Part of a small language model's weights: biases.
Each number is 200 + 20 x the weight over its row's rms, rounded and kept within 0 to 999. Layers, rows and columns count from 0. The size before them is the row's rms in percent of the matrix's.

# layer 9 MLP down (transposed), 576x160, rms 0.17, rows 467-507, columns 120-159
103,217,217,176,206,234,209,189,213,194,211,189,207,180,242,196,187,227,214,210,187,181,179,207,195,202,218,192,227,151,216,224,196,224,172,235,187,195,189,190,195
117,210,194,230,197,219,176,202,162,201,196,188,156,211,180,173,208,197,224,225,229,218,184,201,218,185,215,222,207,224,227,188,186,188,229,198,226,197,208,251,189
105,221,214,164,194,191,258,191,173,200,164,197,191,191,191,176,197,232,200,189,226,188,175,215,205,168,224,202,203,199,171,215,189,208,204,222,190,211,189,202,185
107,210,209,199,200,189,193,169,200,183,188,217,205,206,176,206,187,223,172,218,247,213,242,200,175,195,180,217,212,208,202,182,213,193,243,227,198,171,201,182,205
111,209,185,205,183,198,209,165,202,195,157,245,179,195,210,191,211,209,215,206,197,186,213,233,229,225,195,225,209,203,184,227,180,199,202,194,229,195,189,216,217
090,209,189,181,201,208,195,199,202,169,185,210,222,207,180,195,190,179,197,203,222,170,182,170,192,204,225,174,164,229,196,196,224,142,202,173,234,179,203,204,211
104,224,190,231,203,218,219,221,197,205,180,222,184,184,222,181,226,203,203,179,185,184,211,210,196,202,205,232,227,232,239,239,195,184,213,237,212,170,183,179,207
103,188,145,211,158,203,197,201,171,208,226,188,198,204,176,211,191,190,166,172,213,214,182,203,220,197,200,180,216,193,252,181,156,192,196,181,213,215,167,174,194
105,194,207,186,191,207,231,220,228,172,192,195,197,239,166,213,217,196,188,176,196,152,181,186,241,204,199,207,193,207,215,225,204,182,206,222,183,217,215,211,194
081,200,200,200,198,193,194,194,210,212,180,225,200,199,195,245,236,218,213,214,191,238,187,140,185,172,210,226,225,181,177,212,209,214,218,211,187,199,184,186,203
101,182,199,195,199,209,192,200,215,172,212,217,212,221,207,208,222,170,178,215,165,190,165,174,217,191,193,179,229,220,236,212,205,212,211,205,201,187,175,207,196
090,172,185,226,209,226,194,175,207,189,206,197,215,209,212,182,196,150,184,220,210,202,204,228,186,213,207,207,201,213,216,210,171,166,213,229,208,202,196,195,210
094,189,191,206,203,201,212,180,222,201,187,198,202,216,222,183,207,229,181,214,218,217,194,180,222,175,171,141,178,197,206,165,185,193,207,194,222,180,198,216,174
079,196,192,192,192,205,205,205,184,193,200,235,210,198,230,203,193,251,235,195,200,188,216,226,192,187,172,157,188,189,211,226,160,194,217,228,185,210,198,194,193
110,175,227,198,209,190,200,164,213,199,176,228,203,136,194,193,195,234,213,193,203,222,198,175,179,226,211,220,182,155,204,223,182,218,194,192,184,205,196,196,215
098,180,171,213,202,189,190,189,179,219,208,199,194,167,186,198,199,216,261,189,220,208,225,220,176,199,216,195,165,186,219,226,205,197,218,168,222,176,223,192,199
107,195,202,179,208,232,180,159,223,178,191,205,245,165,232,188,197,199,217,194,183,204,168,178,198,219,218,196,222,190,189,201,167,233,180,187,201,211,210,183,169
108,192,199,191,206,140,221,204,185,204,196,224,194,202,179,190,191,205,198,186,193,226,239,179,226,171,221,201,164,186,163,196,148,193,197,225,224,199,218,192,214
097,185,208,194,203,236,212,243,188,210,213,214,198,178,193,187,193,249,227,227,218,175,171,207,204,177,168,214,212,187,220,215,203,238,190,204,171,205,180,186,193
079,207,211,184,189,216,223,209,185,189,205,207,195,226,188,223,192,198,193,230,203,191,164,176,219,212,200,178,200,225,166,164,223,192,223,227,177,199,176,202,170
113,239,168,183,217,193,208,157,189,187,213,156,199,233,212,203,201,207,219,208,185,224,183,194,196,204,192,208,168,184,169,228,212,156,196,229,189,228,183,222,169
105,177,191,223,211,215,227,199,224,214,220,217,202,213,224,229,183,214,185,174,239,194,219,238,206,218,189,202,196,225,182,227,189,223,177,177,175,184,192,181,187
106,193,218,191,229,198,187,230,193,222,189,146,201,182,198,195,189,193,218,227,201,225,190,202,184,243,201,223,193,188,189,245,183,184,241,192,206,165,211,239,185
094,211,186,175,214,203,217,193,180,205,177,202,234,205,223,230,234,167,189,196,214,147,193,196,186,218,206,205,200,218,198,208,211,226,187,217,182,221,220,174,230
100,173,207,181,196,183,204,221,192,244,216,177,223,199,229,214,208,205,221,214,168,198,280,197,201,204,197,171,223,228,189,198,202,216,183,200,241,169,222,159,185
103,205,196,223,220,184,204,235,179,192,227,204,219,187,222,207,222,194,199,199,169,190,190,192,193,166,214,229,158,204,200,183,201,225,181,184,205,207,211,224,185
095,226,193,210,232,192,210,182,199,221,177,211,213,191,219,182,209,180,179,176,181,201,192,228,187,221,181,192,214,211,221,200,213,199,194,183,211,205,201,191,178
112,205,208,213,169,203,226,178,217,182,193,197,214,203,180,211,166,190,163,227,206,201,232,166,205,170,156,174,190,237,220,207,223,201,184,193,216,207,176,198,213
106,172,200,176,226,221,192,210,202,207,185,200,228,203,163,181,223,146,191,205,221,213,210,214,182,196,177,210,236,204,188,215,189,210,220,196,210,187,211,185,193
084,202,242,214,218,180,185,183,174,192,214,207,179,201,178,213,217,217,189,203,230,192,217,235,209,222,200,188,197,174,203,219,200,203,190,207,217,216,189,158,210
125,231,216,190,179,201,195,156,182,180,226,211,206,230,165,226,202,209,208,193,177,213,216,223,194,186,185,186,208,186,181,228,195,206,167,199,226,185,238,195,202
104,214,200,200,194,184,210,227,182,201,210,222,193,200,216,195,210,181,207,215,194,209,221,204,217,200,204,201,199,207,188,203,209,178,211,171,186,194,193,210,210
095,212,205,207,199,192,180,228,185,194,211,224,209,218,207,210,207,194,213,210,206,194,231,197,205,186,198,222,212,185,188,197,195,165,201,209,213,196,182,221,216
102,194,175,166,213,209,194,173,200,171,198,217,182,167,170,228,210,173,197,191,147,208,156,188,209,203,217,215,215,197,209,203,222,211,182,210,217,238,187,179,160
102,212,202,181,225,207,192,206,160,228,174,203,184,188,219,184,193,194,243,221,171,198,190,203,206,215,229,190,204,198,215,222,209,183,239,175,228,193,171,205,200
104,166,203,183,225,218,175,239,193,216,234,189,206,196,228,163,216,224,192,179,226,211,226,212,200,184,165,211,180,235,174,189,162,198,184,247,177,162,202,173,226
102,210,213,228,202,222,197,222,198,180,185,234,197,212,175,207,203,190,188,218,225,180,214,175,218,165,178,152,172,185,227,242,210,191,199,199,201,200,173,237,196
106,194,191,204,231,284,212,183,183,220,174,215,192,207,217,176,189,195,169,188,193,212,194,202,224,199,163,176,216,204,173,228,197,190,208,197,185,173,211,190,197
089,160,202,238,201,180,191,180,213,196,213,191,185,207,153,187,180,195,213,185,201,190,203,205,201,196,232,236,187,215,167,190,196,186,205,192,237,212,227,207,208
111,174,221,250,188,183,185,210,192,187,219,169,190,211,199,213,214,189,199,196,181,172,204,237,211,199,213,218,203,213,166,248,194,212,198,209,201,202,191,185,201
088,223,234,167,165,206,178,210,166,202,241,180,181,213,218,215,205,249,192,189,194,206,217,194,234,183,201,208,213,204,187,233,178,159,224,183,208,196,207,222,194
# layer 9 MLP up, 576x160, rms 0.159, rows 468-507, columns 120-159
108,217,195,195,210,220,222,201,208,205,232,161,240,204,198,209,161,180,226,204,174,238,226,206,238,194,187,206,239,182,194,175,209,210,234,151,210,198,176,201,193
101,165,202,185,187,200,214,209,193,157,207,186,193,209,202,229,192,155,221,203,231,214,195,194,176,234,191,182,204,219,198,234,233,175,204,183,208,237,214,215,237
105,176,224,181,199,147,190,218,187,183,200,209,207,167,186,239,206,203,190,210,200,224,186,208,201,225,227,204,206,218,161,177,232,189,169,212,184,188,149,189,179
108,242,191,189,184,170,186,207,239,182,181,225,210,190,223,205,185,217,171,205,211,208,185,213,218,176,213,175,200,211,199,202,233,174,194,243,225,235,193,198,207
098,235,217,189,233,208,226,192,206,203,238,188,201,182,176,195,248,222,186,206,182,187,192,194,206,202,182,238,222,193,178,203,195,191,220,229,180,183,147,164,175
096,181,202,226,203,224,189,225,187,180,235,247,221,217,181,211,194,230,212,187,189,246,238,167,190,202,190,227,214,182,151,227,198,202,188,175,196,215,210,195,185
106,208,210,202,223,184,211,232,207,169,204,204,169,176,161,202,173,160,194,190,166,192,209,189,177,200,203,215,195,235,194,199,180,204,217,198,156,183,221,195,209
112,214,195,208,180,208,239,168,218,170,208,181,181,220,164,177,237,188,173,208,217,201,196,209,229,207,184,197,211,208,188,216,179,205,202,226,178,205,173,204,189
086,197,220,200,200,172,157,202,194,202,208,170,201,182,192,171,175,173,191,266,228,208,196,203,205,208,185,222,206,162,193,187,209,174,200,197,210,186,244,228,219
103,203,237,261,186,252,220,195,234,185,193,186,181,229,198,167,215,202,200,199,195,201,228,192,176,216,201,198,217,190,176,200,215,195,183,213,170,183,221,181,193
091,209,213,201,218,199,222,193,197,237,207,243,185,216,195,198,198,211,207,170,215,190,190,212,173,165,165,227,217,178,187,184,226,222,189,166,194,211,225,197,193
105,195,207,230,194,197,223,206,188,207,216,208,204,156,216,200,182,164,193,209,190,191,195,189,237,190,207,241,179,203,227,184,203,228,205,174,201,185,229,206,182
085,203,169,233,200,154,223,185,190,214,197,213,176,226,222,214,217,212,190,186,202,204,207,233,177,200,185,225,205,197,215,183,210,182,225,200,226,198,216,196,217
111,212,195,215,216,194,193,192,218,236,197,222,174,196,228,249,182,204,203,220,233,206,192,193,215,200,185,187,184,204,198,198,180,189,181,178,216,217,247,226,216
100,198,196,251,169,180,231,234,190,217,189,214,227,181,208,193,190,207,190,180,146,234,182,186,189,229,210,242,207,197,237,185,186,185,188,211,201,184,227,186,174
107,180,206,140,223,184,237,162,203,208,179,184,190,202,199,176,183,208,194,171,172,239,205,212,207,197,234,233,205,228,184,189,217,185,184,219,187,172,197,201,230
105,245,180,214,215,219,208,196,222,203,180,198,215,197,189,170,178,199,175,169,251,239,188,192,183,195,182,223,176,192,218,143,253,216,227,215,196,215,221,206,202
091,182,194,191,186,231,180,196,218,240,186,180,184,189,181,200,236,152,205,174,198,185,228,172,239,185,163,200,221,188,176,144,214,188,206,184,197,216,205,241,227
086,214,220,218,193,207,222,198,219,221,199,178,221,173,211,234,233,220,193,179,226,193,163,205,150,219,183,237,195,175,205,231,221,228,232,209,214,167,204,185,195
109,209,185,200,209,215,224,195,225,189,174,218,195,188,208,226,207,168,203,169,193,236,210,199,179,220,197,217,195,198,220,246,199,191,198,208,242,198,214,166,185
099,160,194,200,199,199,201,205,220,211,190,176,224,214,203,221,217,179,197,203,214,207,179,168,171,182,195,209,214,191,184,159,200,200,196,221,182,218,224,239,260
103,183,165,194,200,201,176,212,234,199,203,230,188,186,207,223,190,196,218,195,193,152,229,189,220,186,208,201,181,215,220,194,213,228,183,190,212,179,182,213,225
098,173,228,204,181,164,233,211,200,160,223,196,188,168,224,184,189,223,193,204,205,195,188,183,183,190,219,183,187,201,240,213,176,196,227,179,206,188,230,191,219
095,170,216,208,189,186,211,246,233,212,198,178,220,208,190,192,184,209,205,226,179,189,223,223,176,204,246,192,219,204,218,210,199,211,224,201,213,215,218,171,211
099,191,192,166,196,190,198,195,157,197,148,183,191,184,211,228,216,217,175,244,216,203,181,194,224,216,179,199,188,175,205,193,191,176,210,199,164,179,201,242,230
100,172,233,232,185,210,232,207,228,179,222,172,191,205,192,206,203,187,218,190,187,203,190,151,172,180,177,215,209,222,160,193,198,176,190,189,181,225,167,184,252
103,207,198,235,185,187,207,218,212,177,217,223,211,178,209,191,210,217,196,206,181,190,177,203,200,204,201,178,170,187,159,166,200,186,170,190,221,239,225,218,184
103,212,178,200,229,228,240,183,206,229,213,168,219,221,155,214,188,173,181,216,188,200,231,216,162,184,191,233,226,205,191,219,201,159,224,183,227,167,196,196,202
094,215,216,247,191,183,201,189,182,172,200,219,172,185,194,194,212,171,224,197,166,213,220,169,180,196,214,215,188,205,180,224,198,171,231,188,164,169,231,173,186
116,175,158,228,192,203,152,144,215,217,203,238,214,206,169,195,208,214,180,192,169,166,179,191,225,218,208,175,180,198,189,174,203,177,214,201,230,163,192,198,229
105,227,195,226,174,215,224,167,201,180,210,222,160,193,160,230,223,178,236,230,190,199,190,214,199,209,190,181,199,234,195,190,217,188,209,220,190,200,230,181,223
087,194,231,199,206,221,212,204,201,239,193,190,204,199,217,213,182,167,207,199,196,211,203,212,183,204,224,204,178,201,212,211,221,180,200,215,192,157,213,206,183
102,200,187,196,189,186,202,199,192,193,172,199,197,184,186,221,202,227,226,188,202,210,199,211,199,256,184,233,185,168,252,218,228,190,206,203,197,216,147,188,221
097,153,204,178,231,181,208,187,212,179,190,209,213,188,186,194,209,213,178,211,206,185,209,198,200,217,173,182,213,231,183,203,259,190,209,209,172,194,210,150,171
099,219,209,200,211,199,191,205,215,192,194,221,220,208,231,219,210,170,190,217,201,162,175,211,196,197,232,192,212,176,198,173,187,202,191,194,177,173,199,179,180
101,186,222,229,211,200,208,191,223,200,166,168,215,219,185,199,238,192,199,165,211,196,211,209,211,186,238,188,171,188,187,230,163,207,214,188,205,194,196,180,186
101,216,180,172,205,197,158,174,196,179,221,194,198,183,206,205,227,183,204,162,184,196,192,210,202,191,207,184,194,196,201,194,209,219,213,196,198,179,200,208,216
089,227,196,212,213,200,181,215,225,216,206,202,241,192,232,242,195,226,179,213,140,220,204,199,209,227,195,201,217,210,183,177,216,150,164,171,186,211,226,221,171
113,234,225,201,183,212,180,193,171,193,190,194,240,159,181,187,196,176,216,189,176,206,211,203,214,181,210,205,175,210,233,195,192,170,212,230,157,200,188,192,227
101,196,199,199,220,178,209,249,213,195,163,199,236,219,233,178,172,190,226,216,193,213,220,203,205,195,162,244,205,241,215,242,195,221,178,156,208,192,192,171,225